Weights of a small GPT-style language model, trained from scratch on English Wikipedia: LayerNorm before each block.
Each number is 200 + 30 x the weight over its row's rms, rounded and kept within 0 to 999. Layers, rows and columns count from 0. The size before them is the row's rms in percent of the matrix's.

# layer 5 MLP down, 512x2048, rms 0.0849, rows 214-322, columns 512-575
100,253,228,141,157,230,247,181,145,235,194,168,221,236,195,263,227,170,202,167,208,232,227,205,180,178,186,241,261,161,183,148,218,188,226,213,212,221,176,172,170,240,171,212,206,218,216,197,221,168,214,196,227,185,206,247,224,172,190,196,191,198,228,238,250
099,201,221,230,191,245,201,230,206,192,247,198,183,236,188,261,181,200,183,172,173,232,201,212,189,240,181,200,234,173,199,172,154,190,252,235,259,179,185,174,255,162,172,190,250,176,252,217,130,222,209,161,242,214,218,202,211,217,168,173,164,173,195,222,209
098,173,186,197,196,209,233,215,228,205,203,202,190,211,211,220,190,277,215,201,232,257,202,234,221,162,235,172,179,241,199,219,167,204,274,229,274,209,192,195,180,185,239,181,219,180,207,210,169,238,189,207,194,196,199,179,194,179,189,189,238,225,195,189,180
104,217,201,196,246,243,162,260,193,172,216,180,194,259,256,167,209,231,168,202,196,187,246,224,177,202,193,237,198,165,216,216,221,234,216,209,316,211,226,192,195,220,157,214,209,239,222,240,200,203,252,241,248,206,206,198,205,155,208,221,210,200,179,199,173
100,204,206,182,196,282,155,232,212,207,204,235,215,189,219,201,193,211,248,191,200,205,221,178,204,203,230,185,166,236,197,246,168,198,262,198,186,132,200,225,207,174,221,209,182,171,235,193,178,161,216,201,178,180,232,162,137,224,240,234,306,194,228,217,177
102,149,227,188,189,210,201,196,192,166,175,205,221,193,151,154,219,225,179,231,170,250,244,233,222,214,174,187,192,204,143,199,182,191,218,188,200,231,214,151,183,204,165,203,227,205,249,150,210,206,205,184,177,235,162,212,228,189,212,203,173,237,219,189,141
099,238,179,236,162,208,235,207,206,217,211,226,215,138,194,143,208,210,222,176,168,141,220,187,162,178,221,213,185,168,204,131,191,229,214,193,223,141,192,243,209,145,212,222,236,177,243,165,223,175,204,234,192,189,188,215,120,263,139,241,238,223,203,243,236
104,216,163,188,195,158,223,171,249,178,157,208,217,212,194,202,232,186,140,175,212,183,157,228,195,139,129,204,195,214,168,194,197,210,177,258,153,200,210,197,231,202,217,227,185,218,271,199,204,219,161,153,197,179,196,243,155,229,196,193,213,129,222,185,206
100,161,220,197,185,170,139,209,154,152,164,210,201,228,211,212,176,218,201,171,197,204,198,228,216,197,195,215,264,148,176,207,161,171,155,193,218,245,171,186,237,187,180,223,239,207,234,206,193,206,172,167,198,179,213,208,234,261,184,190,222,211,199,182,177
101,162,224,206,111,193,225,181,157,217,156,144,227,127,210,221,163,162,248,174,191,219,191,237,183,169,262,161,288,207,202,176,206,190,248,217,212,201,210,135,224,253,189,191,157,177,241,158,197,200,187,169,193,139,224,206,236,219,200,207,216,186,202,209,220
104,154,178,155,189,226,210,177,187,209,164,200,154,189,238,231,184,210,225,183,198,207,200,184,239,171,233,173,198,256,222,216,176,168,210,210,241,222,167,189,162,244,205,201,177,203,189,179,207,194,234,167,201,195,167,204,202,194,212,151,159,123,197,180,143
100,181,198,178,134,140,206,193,176,153,190,210,183,217,197,233,234,145,215,169,159,184,257,166,184,225,149,237,206,198,190,187,207,210,184,261,111,196,208,162,195,190,223,208,154,177,174,236,151,113,188,193,193,238,222,208,201,226,226,170,196,191,154,128,177
100,225,250,169,159,198,210,205,270,190,212,228,225,250,207,127,223,216,181,186,275,182,223,208,172,227,220,121,194,213,204,198,225,175,213,187,186,193,223,159,227,231,210,240,217,226,179,197,190,135,191,193,245,230,235,163,214,227,166,181,186,205,193,193,240
103,220,173,262,222,234,162,225,138,212,181,165,195,210,200,202,163,199,210,181,222,221,188,213,209,252,177,201,215,196,215,214,283,156,225,196,216,209,182,206,217,180,177,139,143,216,196,226,189,180,211,131,173,160,227,188,137,234,195,203,200,172,197,193,203
098,160,210,195,260,202,182,253,213,198,215,178,246,180,173,192,199,186,200,192,236,166,224,197,261,277,242,236,195,230,218,167,224,170,157,176,266,209,181,222,235,168,154,205,170,140,223,178,197,207,215,173,256,253,244,158,215,200,237,212,212,241,215,219,191
096,146,181,212,184,229,143,203,246,196,213,186,219,214,197,187,228,179,187,212,231,165,214,168,198,232,238,166,212,221,207,237,204,155,210,194,210,112,188,206,251,186,170,175,213,214,174,220,131,180,180,163,172,249,163,197,188,186,131,224,237,251,203,170,162
099,166,175,197,215,192,200,183,179,276,164,220,181,236,181,196,181,181,125,196,178,193,175,184,189,173,214,209,203,237,213,151,210,205,233,182,216,226,225,132,224,189,172,236,160,218,185,204,152,241,168,246,168,169,158,217,195,177,182,251,246,198,208,144,167
099,214,210,198,186,230,198,197,185,215,210,170,232,145,219,208,173,183,211,189,219,186,200,202,184,202,175,221,252,217,151,253,214,209,168,216,183,229,176,161,185,216,189,177,196,238,200,193,172,212,231,112,206,176,179,169,148,196,241,156,175,197,183,170,197
097,234,150,238,209,156,253,174,205,205,215,163,250,192,193,195,197,222,182,146,240,209,259,206,177,211,189,260,248,225,217,199,178,189,189,194,178,215,208,191,200,222,198,168,195,220,216,232,184,231,232,136,206,180,159,231,201,184,223,219,247,242,225,150,228
096,206,152,222,223,209,189,223,213,198,229,162,141,200,191,178,223,180,223,207,248,198,209,167,171,170,259,252,218,209,199,225,206,208,180,194,235,234,229,187,215,275,220,196,246,221,160,205,173,196,214,231,205,205,215,190,194,172,218,169,205,138,185,234,185
099,193,213,199,172,151,172,198,194,200,175,135,199,187,164,183,211,196,143,187,208,261,168,165,226,181,199,185,193,147,183,183,210,183,166,199,191,192,214,200,222,181,176,159,186,161,225,165,219,186,197,163,201,161,191,198,219,225,136,173,164,190,170,212,193
101,206,186,201,238,210,185,162,218,237,213,196,160,211,225,146,205,224,190,194,211,224,216,214,207,143,266,209,214,102,162,172,208,169,180,224,160,194,215,156,197,203,212,165,229,175,237,198,209,214,192,226,140,188,186,187,224,210,223,172,210,209,223,156,186
099,270,183,197,208,203,179,232,183,216,232,196,210,184,251,138,210,172,268,243,240,228,213,191,164,253,141,195,218,211,246,250,182,183,191,207,188,199,238,212,265,204,174,155,228,174,189,186,183,192,194,191,226,161,198,180,174,260,189,194,168,209,236,158,220
102,187,223,171,233,179,191,218,189,250,222,197,218,229,198,213,203,185,213,176,197,215,239,199,182,183,172,181,164,213,213,215,191,218,234,201,182,234,222,215,245,216,202,205,190,175,194,191,228,178,205,214,212,204,182,187,171,222,186,162,224,181,187,157,172
098,204,220,210,253,138,118,251,232,212,205,215,211,208,242,219,154,180,204,165,144,210,190,178,203,190,211,207,140,189,227,196,203,208,148,249,218,241,281,211,209,190,181,191,244,220,217,213,181,239,152,223,196,205,218,212,219,211,220,227,231,244,153,243,202
099,152,195,201,229,168,184,232,217,207,220,197,225,208,223,210,178,179,230,167,229,211,176,188,212,144,233,222,215,169,171,182,243,183,114,218,208,195,204,166,198,183,164,216,185,230,258,177,217,201,265,192,202,216,218,205,159,189,188,117,226,178,177,238,234
100,172,201,192,163,199,194,190,225,162,182,193,189,244,189,251,164,219,198,227,210,236,202,187,205,247,246,197,200,200,233,249,179,206,243,253,229,254,204,224,177,222,146,202,268,215,144,217,212,226,175,245,229,115,164,178,227,189,206,222,194,207,225,249,198
098,202,268,136,183,135,186,154,180,190,191,229,129,209,227,161,183,181,254,257,168,207,213,229,189,219,205,243,180,203,227,169,192,230,188,169,143,198,155,204,195,155,157,130,211,197,195,183,171,160,228,174,198,219,165,191,179,168,189,224,205,188,177,178,218
101,200,212,222,203,248,224,222,175,231,193,217,214,193,216,180,201,151,174,243,159,182,208,233,192,220,227,195,211,159,174,199,220,211,278,197,179,170,177,177,134,168,259,242,162,200,159,166,239,180,284,228,239,186,185,160,217,177,216,192,187,205,140,181,232
100,167,226,216,243,212,139,201,243,199,180,178,187,178,174,159,177,221,209,218,213,216,170,154,172,170,237,192,217,212,213,204,192,227,221,130,182,230,163,223,199,170,164,191,142,272,189,198,189,204,231,204,181,203,197,195,233,201,210,249,213,228,165,185,193
100,222,217,157,153,211,184,219,197,191,213,171,241,213,248,197,245,241,199,232,205,178,228,176,218,200,242,238,199,209,183,213,177,167,173,269,226,181,203,228,166,202,245,158,209,153,232,209,182,167,161,220,228,145,205,231,186,212,192,232,202,233,219,232,236
099,241,229,182,242,213,225,175,190,209,186,156,224,213,234,210,170,210,141,257,185,229,224,229,189,166,174,233,233,156,206,312,224,167,137,188,237,187,177,247,193,177,232,199,200,219,182,235,204,200,166,224,181,179,124,184,156,202,210,176,144,242,175,213,233
098,178,247,239,208,198,227,218,235,182,160,205,160,206,271,203,212,233,173,206,155,208,230,188,247,176,205,227,151,247,228,249,232,208,258,195,131,187,181,223,204,189,188,136,171,231,172,219,233,188,206,224,206,184,206,245,125,146,231,196,214,177,158,225,224
101,208,181,203,184,203,221,231,211,187,166,176,177,140,253,203,182,212,176,233,180,204,202,280,194,207,208,247,197,189,194,166,205,183,193,188,236,225,226,142,221,190,194,193,200,215,242,226,255,297,192,235,188,253,229,205,174,167,172,212,184,212,159,216,171
105,220,178,227,183,193,219,235,160,173,199,183,229,197,204,171,265,209,165,251,197,187,178,230,212,160,191,188,182,232,194,211,178,226,181,177,190,132,204,219,211,207,227,250,246,228,169,236,202,217,187,195,259,145,215,122,179,265,231,177,196,185,167,212,202
100,259,191,178,132,211,246,225,194,245,216,193,247,212,231,172,219,198,210,269,197,227,193,198,195,218,216,214,204,221,201,247,187,249,177,216,295,251,228,198,199,204,216,239,237,194,195,173,198,204,223,189,230,203,164,233,211,190,178,181,173,216,233,221,199
100,229,246,115,125,146,240,202,262,162,185,230,243,233,175,211,179,195,208,226,224,225,203,195,177,208,186,210,151,191,226,229,191,204,199,204,128,261,206,195,197,139,163,236,203,192,183,211,220,182,212,242,200,231,184,187,224,190,234,169,188,208,194,184,178
098,157,233,243,208,188,161,189,158,191,191,197,210,189,152,214,192,211,190,175,223,175,234,223,197,177,218,224,188,197,224,214,204,155,224,163,255,191,213,180,228,251,160,196,181,180,224,184,203,125,237,238,208,169,220,168,192,196,267,223,194,191,204,230,219
099,177,257,236,236,203,249,206,204,157,198,198,170,211,207,184,252,229,170,197,148,165,181,216,167,269,207,227,214,202,216,193,193,183,194,98,203,194,181,251,175,227,229,202,203,265,234,184,186,186,217,207,169,174,195,211,226,223,223,196,268,216,219,164,179
100,262,200,246,214,208,184,215,270,195,219,160,235,241,212,194,201,226,230,162,269,242,176,208,207,192,228,133,201,175,181,170,194,219,189,177,212,244,185,260,203,257,219,178,203,173,169,177,296,195,175,185,218,151,220,209,156,189,167,179,221,144,190,179,236
104,220,180,183,180,135,190,189,191,148,200,190,257,123,212,249,181,202,253,217,214,201,149,142,199,206,171,150,163,208,264,196,220,247,170,174,218,178,213,184,178,176,176,162,208,224,251,206,174,241,253,228,228,230,185,208,241,209,177,202,195,218,235,180,213
099,227,211,204,184,188,216,227,202,176,172,208,239,212,230,224,255,183,249,186,229,248,182,210,202,280,188,206,205,203,234,222,222,195,213,198,237,193,192,220,168,205,182,157,205,182,179,167,216,218,191,203,253,227,188,173,186,177,190,188,178,144,213,217,211
102,162,206,239,185,215,212,205,178,200,164,224,152,179,181,241,177,196,141,145,122,269,216,218,239,244,204,195,209,224,272,203,233,233,207,206,233,235,212,240,210,178,209,184,208,160,188,202,206,198,202,158,219,227,238,159,236,194,213,173,166,213,210,241,137
097,184,191,171,157,201,235,256,150,191,204,215,216,156,214,161,186,219,221,185,232,134,211,163,228,242,264,192,198,280,202,227,242,182,190,156,87,137,162,183,234,174,140,143,224,230,217,192,146,190,222,179,245,217,222,233,197,166,113,212,145,124,226,190,243
102,205,185,175,134,222,233,185,138,151,112,154,237,192,144,143,258,230,146,208,202,190,167,237,160,223,189,219,166,188,225,196,240,194,232,173,189,180,157,221,202,227,208,240,181,238,239,213,248,256,248,206,210,204,189,181,288,167,299,243,191,174,231,175,208
101,191,218,220,193,211,205,227,153,177,184,199,182,191,207,199,196,196,178,197,231,205,172,162,211,299,208,190,248,192,231,228,198,219,193,201,251,132,250,166,216,253,186,217,205,178,179,179,180,137,268,216,185,208,233,151,227,167,218,167,156,152,200,196,187
098,190,227,144,243,183,193,205,221,194,218,239,147,212,243,191,235,204,224,211,255,232,248,181,214,209,208,194,236,236,189,194,163,211,171,203,185,195,184,190,202,229,205,222,205,181,188,216,194,188,207,217,233,175,194,191,163,196,216,232,178,205,245,160,190
098,223,201,180,204,218,230,253,194,227,189,198,228,159,189,228,213,178,203,202,195,235,236,200,300,144,163,201,207,179,160,227,204,232,147,191,132,220,169,209,224,203,177,161,261,227,231,191,216,179,182,208,167,168,187,168,169,238,246,184,208,273,241,215,132
102,210,202,166,120,222,246,212,216,197,123,209,228,190,193,271,204,175,189,201,162,178,225,169,161,227,138,201,204,173,252,262,151,186,222,148,147,228,125,208,186,197,203,184,195,249,153,205,206,181,197,225,139,209,232,259,142,129,184,201,243,203,145,142,204
098,176,190,249,215,164,197,230,191,194,144,232,204,196,212,169,207,220,191,156,141,170,187,208,139,180,276,240,204,218,204,212,210,160,197,256,204,187,200,262,199,182,156,210,197,194,249,211,245,230,238,208,220,170,164,231,230,205,190,181,212,217,169,182,188
097,197,128,211,194,160,248,142,204,190,250,202,223,187,185,275,194,145,199,191,175,219,153,187,207,234,286,187,180,189,250,204,235,204,214,127,228,257,240,184,205,216,232,208,169,203,192,177,219,221,221,164,220,187,176,240,190,150,237,159,221,170,207,214,220
111,220,189,209,169,160,202,237,274,200,199,145,188,208,159,158,267,202,200,173,173,170,207,208,168,240,208,216,206,193,190,201,263,164,160,137,224,196,230,161,229,216,200,189,198,230,192,171,184,167,197,181,201,139,163,153,213,211,211,170,163,259,193,184,191
102,218,226,231,188,191,206,245,241,207,162,228,182,197,227,221,179,201,224,240,248,217,256,217,204,206,222,249,206,209,236,187,218,207,168,180,236,205,177,214,184,177,210,229,221,206,223,136,158,227,226,219,197,219,204,224,189,150,230,235,190,179,265,186,223
102,180,198,186,206,170,251,239,199,209,247,176,170,186,214,189,207,233,175,181,247,172,221,279,191,167,183,168,235,181,177,215,200,251,176,249,133,165,207,266,167,226,239,183,214,176,117,242,205,263,185,178,218,238,231,228,197,199,237,234,229,236,236,224,188
100,190,201,266,195,207,208,244,233,225,188,193,245,210,189,193,151,234,212,209,222,211,178,222,257,199,165,163,204,243,216,151,159,235,195,165,156,225,241,208,267,186,242,162,173,250,171,242,221,223,219,190,164,198,194,179,168,204,191,245,198,191,238,184,200
098,238,252,228,225,200,79,166,168,227,206,219,217,219,200,196,264,188,190,197,230,188,184,175,190,195,216,173,191,202,233,194,221,220,195,213,229,222,169,197,188,240,182,177,171,207,246,231,198,180,244,189,197,155,222,208,221,226,230,153,166,232,191,194,210
097,190,202,197,248,213,234,165,195,199,171,243,234,282,145,181,197,223,200,175,197,167,248,212,256,181,171,238,194,242,196,207,200,201,182,176,167,189,222,184,241,200,218,159,140,225,233,166,168,219,182,188,211,164,213,242,220,209,175,210,176,136,245,247,241
098,193,194,186,249,151,137,285,221,168,190,202,215,265,219,186,181,154,191,209,211,161,212,164,154,161,210,213,143,145,216,194,176,207,225,197,131,226,232,203,176,194,201,159,165,189,194,213,159,190,214,238,161,190,235,184,199,223,186,203,223,192,185,228,159
102,177,177,250,206,210,201,176,194,135,227,222,260,246,181,194,191,181,213,205,221,247,219,166,229,239,191,205,225,195,181,234,259,229,241,213,232,257,204,240,212,234,245,223,208,174,184,136,207,207,181,222,199,185,235,200,196,220,200,121,231,254,250,174,176
101,177,218,258,206,207,165,149,200,225,218,224,192,276,195,188,183,170,244,173,224,210,169,163,209,140,183,217,154,193,233,205,196,190,194,177,160,223,210,118,166,165,184,199,158,127,215,218,233,165,173,190,240,195,189,258,204,193,185,237,153,212,178,255,178
099,243,207,207,155,198,170,142,200,163,206,140,163,217,204,183,205,211,198,163,248,199,163,222,223,229,216,207,256,181,171,197,199,177,216,299,213,226,209,215,203,312,218,237,218,189,211,159,149,176,248,226,193,237,216,165,224,189,191,226,142,243,188,169,204
100,175,220,213,256,230,184,100,198,244,197,198,230,230,208,185,223,187,220,231,187,202,196,189,224,175,190,161,161,219,267,256,178,164,234,224,201,199,218,165,200,202,206,191,193,179,183,228,163,210,246,172,200,165,225,209,147,169,156,217,182,164,227,265,208
098,194,194,247,218,207,218,207,241,223,185,202,226,211,249,229,184,179,251,198,126,223,191,217,167,178,198,240,196,211,206,239,237,260,167,188,117,243,166,214,197,143,179,214,182,153,180,173,197,215,205,221,194,190,207,200,147,141,235,186,134,204,238,124,167
102,189,205,212,141,203,240,215,206,149,199,174,158,179,194,173,81,189,234,191,221,183,208,211,138,176,208,162,169,190,157,186,230,241,214,227,175,169,140,197,203,210,233,188,226,227,179,194,186,184,184,152,202,244,229,160,199,162,235,147,166,213,193,185,224
100,224,199,205,171,168,240,178,184,196,177,205,223,222,153,224,167,200,246,161,185,183,175,179,183,189,241,194,197,224,161,211,223,169,195,196,202,273,190,235,193,200,166,165,194,186,189,190,196,162,207,133,229,219,158,175,210,187,212,182,193,206,193,193,189
104,143,169,200,200,211,196,211,165,267,151,174,209,161,176,223,197,177,199,209,206,169,234,210,199,203,192,188,251,131,191,186,232,193,205,268,149,228,234,201,163,187,232,199,202,209,248,197,224,212,223,225,178,151,148,225,200,153,209,215,187,217,194,103,188
099,211,226,204,183,220,242,173,179,160,213,180,200,200,166,188,204,189,212,130,181,183,172,230,208,170,213,177,186,225,186,186,206,236,125,190,150,233,215,175,170,192,189,163,204,134,167,187,259,147,205,226,169,154,172,147,216,205,173,212,282,218,194,239,197
095,216,198,178,204,187,224,158,211,185,245,165,129,211,215,158,221,222,223,272,202,189,210,162,216,256,200,204,205,191,176,209,184,158,242,152,163,232,225,184,184,175,199,191,205,186,168,189,151,181,261,213,212,196,230,235,273,216,183,175,192,175,166,218,211
100,217,239,218,214,202,178,186,199,247,220,245,158,206,241,188,200,237,218,201,190,173,228,135,194,199,177,301,204,209,179,207,176,199,189,192,206,149,171,211,184,223,214,218,182,204,196,172,169,199,173,228,186,200,248,188,245,187,201,220,150,224,173,190,126
100,199,223,214,232,191,176,170,187,199,215,175,263,236,165,209,174,206,192,228,174,213,229,248,201,204,207,225,257,186,210,191,207,167,191,210,194,186,174,214,199,213,228,243,166,177,209,208,157,228,223,280,222,197,170,182,224,207,189,209,178,204,228,229,226
096,256,219,176,188,193,172,172,221,193,209,202,222,210,210,207,164,189,160,213,176,119,227,240,210,156,210,111,232,213,244,198,208,172,236,170,186,217,176,194,192,211,184,202,180,228,170,231,226,231,235,253,156,217,167,213,172,189,230,207,192,211,199,158,248
099,198,203,173,150,184,248,192,229,212,139,193,184,225,192,231,150,166,198,153,183,206,159,230,174,276,227,201,215,147,227,217,181,161,189,176,226,222,176,245,202,124,264,173,219,161,187,211,205,198,218,239,257,143,185,157,184,179,169,185,179,192,206,230,234
102,235,165,187,207,227,175,214,209,160,195,193,207,157,186,191,184,223,184,209,253,201,195,191,215,211,169,222,215,210,212,208,192,161,204,181,199,233,224,186,210,213,231,193,212,186,165,180,210,230,192,199,204,291,182,198,187,169,214,200,200,221,189,163,221
101,138,225,227,227,211,167,247,171,205,240,236,182,170,164,237,185,198,223,185,206,192,187,242,205,207,144,266,215,268,205,174,177,225,186,212,210,199,226,211,219,217,194,161,184,169,200,167,258,200,165,205,222,175,166,178,186,161,203,191,201,185,209,161,175
098,195,218,185,181,174,233,244,281,169,226,200,191,157,192,216,200,220,202,164,195,226,271,215,236,178,228,225,188,223,218,210,151,227,212,185,146,214,161,235,152,136,229,176,268,232,219,219,198,240,135,200,247,171,194,250,200,214,172,237,173,241,187,135,211
103,212,250,189,191,185,210,201,172,195,167,209,201,192,242,195,217,240,161,199,178,166,230,169,170,197,151,231,197,223,187,173,161,238,189,174,235,156,178,210,158,197,196,239,186,191,245,185,153,202,230,185,165,275,200,144,231,200,205,229,149,219,191,204,199
099,207,218,246,228,147,189,194,187,152,258,234,206,173,225,225,265,193,203,212,233,215,174,239,231,248,188,179,196,212,175,146,210,200,175,182,194,217,206,201,170,186,193,210,230,209,219,206,177,233,237,180,214,220,143,194,100,175,131,205,259,200,165,225,202
099,217,161,192,151,207,238,209,213,192,189,201,188,178,160,254,189,150,260,270,204,171,221,190,186,144,304,209,205,215,182,177,165,175,236,200,197,251,220,200,226,124,236,181,238,192,275,219,198,227,238,184,213,222,207,198,154,203,207,214,184,251,199,231,226
100,196,225,195,201,213,189,186,201,169,181,202,270,164,228,198,165,193,227,239,176,161,235,202,173,154,222,172,214,201,224,193,260,155,182,270,237,188,184,138,180,201,192,193,156,217,202,177,223,202,258,218,174,223,191,233,200,170,209,207,178,211,216,217,220
098,243,218,217,164,181,187,228,202,198,155,236,178,190,186,157,226,222,260,160,213,194,195,197,256,188,184,254,148,207,159,247,223,213,139,210,232,211,204,246,198,147,221,223,193,212,236,211,230,265,168,169,173,256,264,172,209,176,188,270,211,185,234,275,169
099,181,250,224,192,192,213,214,182,200,222,228,247,214,161,172,182,168,155,218,181,181,143,253,197,170,186,171,204,227,206,201,216,229,179,176,218,128,201,209,231,214,172,198,194,208,161,181,198,217,145,252,211,164,193,184,209,195,242,217,278,212,186,159,170
100,174,158,184,222,233,190,165,225,224,197,176,214,184,220,179,195,196,206,248,165,224,250,225,234,182,286,216,110,170,117,228,241,176,213,240,140,218,178,260,197,212,191,198,215,169,229,191,187,239,236,250,247,164,143,228,194,165,222,240,182,238,212,242,192
100,251,265,157,200,186,177,197,190,219,218,217,211,211,245,163,212,237,222,188,194,219,166,264,154,193,195,164,214,166,229,170,187,246,241,255,261,168,175,238,215,203,154,201,217,153,169,185,188,184,219,214,178,171,171,176,228,217,204,190,216,184,184,212,152
101,222,112,184,170,191,252,217,208,223,158,114,209,191,205,157,218,214,217,216,213,204,162,172,201,224,214,174,113,187,159,220,172,205,210,256,190,216,212,148,157,241,188,223,266,202,165,173,182,188,212,191,240,238,195,164,226,172,180,217,172,208,183,260,203
100,191,174,185,153,178,187,267,178,206,217,261,229,187,241,208,188,200,238,201,182,164,215,269,183,203,180,169,168,197,199,177,148,184,219,180,158,217,154,197,188,188,193,159,206,240,187,170,223,197,198,157,80,192,177,154,204,166,185,216,163,176,229,177,206
100,197,215,238,203,174,168,173,238,172,241,218,221,207,193,171,153,202,173,216,193,205,196,208,174,209,165,187,165,152,182,210,283,226,245,226,139,160,220,246,216,259,194,188,158,171,260,214,199,155,226,225,230,165,261,180,243,202,237,213,201,152,202,164,167
102,269,226,228,194,171,173,147,219,209,154,198,179,216,162,225,141,198,210,188,217,224,236,153,184,156,221,174,184,178,220,144,174,172,159,189,250,236,185,195,225,225,183,225,161,202,232,235,158,236,157,201,194,194,169,207,239,185,219,195,164,208,214,198,235
103,200,225,192,147,162,198,214,210,201,207,202,173,176,206,247,134,185,187,227,204,171,248,193,200,273,173,202,216,209,160,279,179,199,204,225,212,209,232,182,195,192,207,186,159,202,158,200,201,184,213,215,237,215,139,243,188,245,182,221,186,268,206,197,174
099,196,224,224,189,224,198,192,200,265,210,223,174,180,229,178,275,228,211,198,236,221,213,204,183,219,267,195,183,232,217,202,231,187,180,241,197,175,206,183,197,187,180,191,235,202,191,158,289,201,232,204,249,220,167,201,200,243,165,198,220,222,186,169,195
097,197,172,253,177,169,198,197,162,182,206,207,197,186,169,217,175,209,246,222,188,198,226,160,225,212,228,174,233,210,238,211,188,215,225,184,153,239,152,202,201,229,263,246,166,217,183,160,130,240,170,180,164,261,254,184,192,206,149,257,163,189,215,204,244
102,209,273,192,178,217,181,212,152,197,203,188,222,203,194,184,198,198,275,126,198,196,199,230,172,173,203,269,194,180,179,222,164,231,259,178,190,211,226,189,214,220,171,170,181,274,223,195,194,167,228,222,258,195,184,213,197,239,162,177,209,220,229,203,227
098,218,223,193,215,198,270,205,148,227,177,151,261,169,171,167,208,169,169,206,177,187,201,248,198,241,163,192,150,250,123,224,238,207,221,193,240,220,207,176,195,140,235,210,211,198,212,186,269,200,213,190,164,183,213,154,215,194,190,212,221,255,169,225,208
101,162,119,202,207,201,233,221,190,183,161,179,206,198,199,205,217,153,243,188,216,225,225,175,222,196,144,217,238,199,155,190,229,240,217,176,246,177,217,199,242,208,207,197,189,195,204,174,129,182,179,194,197,150,157,211,239,192,168,240,176,191,169,226,236
100,215,193,220,195,215,183,222,232,257,205,226,251,202,209,191,190,231,185,249,176,211,220,200,210,210,185,167,229,233,173,208,235,141,212,180,264,161,188,218,203,130,195,150,167,172,207,220,212,223,170,215,158,247,179,166,211,173,195,236,168,226,161,170,173
100,252,192,230,200,255,222,187,180,181,219,226,285,202,247,183,206,186,247,229,216,206,251,187,206,206,118,204,226,181,223,194,168,193,224,201,245,196,216,171,207,209,168,200,188,183,207,223,191,164,191,189,188,204,220,201,190,199,230,232,196,189,216,205,161
100,255,201,183,217,194,167,218,219,151,221,208,213,195,218,194,211,199,219,244,208,193,202,181,215,235,144,221,196,201,178,222,227,242,220,170,166,191,215,146,218,169,212,164,158,189,224,228,188,226,193,192,243,229,187,160,203,201,204,145,195,187,230,196,186
099,195,193,221,162,163,195,189,184,203,158,179,178,195,181,226,177,221,188,242,206,229,199,186,216,161,221,223,218,273,196,171,208,187,217,163,228,201,251,235,244,231,185,244,197,203,163,240,157,196,171,194,187,177,217,240,198,223,159,214,217,189,182,250,203
101,201,229,213,165,193,207,214,216,195,200,142,194,181,195,177,187,193,199,210,190,252,197,149,245,167,193,171,188,231,175,176,188,212,170,209,246,230,217,187,172,244,178,224,181,168,216,220,222,216,234,192,241,276,236,196,189,179,250,185,175,214,229,187,194
099,204,211,173,210,202,166,175,215,250,249,190,200,204,200,106,183,173,232,227,188,233,183,213,210,205,199,214,263,186,181,165,217,202,173,219,183,209,216,207,220,200,161,174,176,227,144,195,205,215,181,217,179,128,201,159,176,250,189,213,252,194,210,187,126
100,247,243,227,213,200,182,249,225,291,207,191,252,160,266,230,200,222,255,174,211,223,201,207,195,231,226,217,224,173,214,213,187,245,165,174,206,232,212,236,180,205,187,165,253,128,203,161,191,220,249,124,189,184,185,215,235,206,156,184,176,163,192,194,214
101,190,187,227,224,232,232,180,227,157,245,223,226,196,215,185,183,259,186,212,176,286,244,185,215,228,189,192,223,206,223,213,235,161,219,169,172,158,163,135,143,193,180,175,189,189,160,182,231,184,185,156,252,172,212,213,148,187,276,204,172,210,194,108,162
100,226,193,213,239,199,209,144,204,207,243,200,215,212,170,177,193,227,218,203,180,186,182,248,242,167,131,141,182,225,214,200,153,167,187,171,195,193,254,206,206,166,182,178,186,225,156,222,236,202,175,176,228,218,160,216,199,184,159,196,118,200,220,144,209
101,184,183,231,189,249,232,208,222,164,186,229,204,188,240,231,182,217,192,275,152,170,248,207,202,169,160,214,208,188,194,173,211,209,290,203,238,194,199,258,202,175,192,170,243,250,176,218,203,204,184,203,180,220,196,226,220,169,206,208,184,172,191,187,210
099,202,221,202,185,175,229,169,218,167,238,127,242,202,217,187,187,213,189,282,185,248,177,200,168,257,202,256,172,236,162,160,178,206,218,173,175,231,185,145,250,203,263,195,144,222,217,218,163,178,210,164,197,176,155,141,226,154,214,164,223,181,212,177,185
101,238,187,181,185,173,180,188,178,239,213,216,178,168,242,210,196,242,192,183,232,275,244,156,203,180,160,203,163,190,202,162,160,216,219,155,215,223,230,219,174,167,215,235,212,224,195,175,192,238,161,200,206,171,169,212,156,234,167,234,176,167,229,201,168
098,175,143,196,161,178,183,120,217,190,200,209,151,202,142,140,187,215,184,244,215,170,260,206,268,229,236,153,158,151,235,180,197,172,255,193,235,241,273,192,190,139,193,151,253,180,246,214,156,190,226,242,211,183,208,237,158,233,221,216,145,216,257,213,252
100,168,230,173,218,226,188,258,198,197,219,233,177,193,137,185,229,221,216,260,192,222,217,223,201,197,220,229,141,199,255,176,187,183,171,249,164,194,192,220,199,165,212,173,215,174,173,164,207,166,213,131,221,281,205,244,138,250,242,167,220,218,166,205,241
100,142,198,231,227,162,214,182,217,221,227,194,224,173,188,176,160,192,178,206,197,234,151,169,174,210,192,170,208,206,232,215,207,201,171,194,203,129,280,197,198,190,181,228,224,207,256,198,161,213,140,187,113,211,215,181,214,179,191,171,263,173,180,230,227
102,185,155,205,209,172,219,165,194,133,177,145,245,264,180,174,227,238,163,189,209,187,193,240,149,214,183,169,160,160,172,171,200,229,238,177,225,187,161,192,172,220,213,224,161,209,216,207,163,250,185,192,221,209,196,196,214,159,206,216,223,179,189,251,232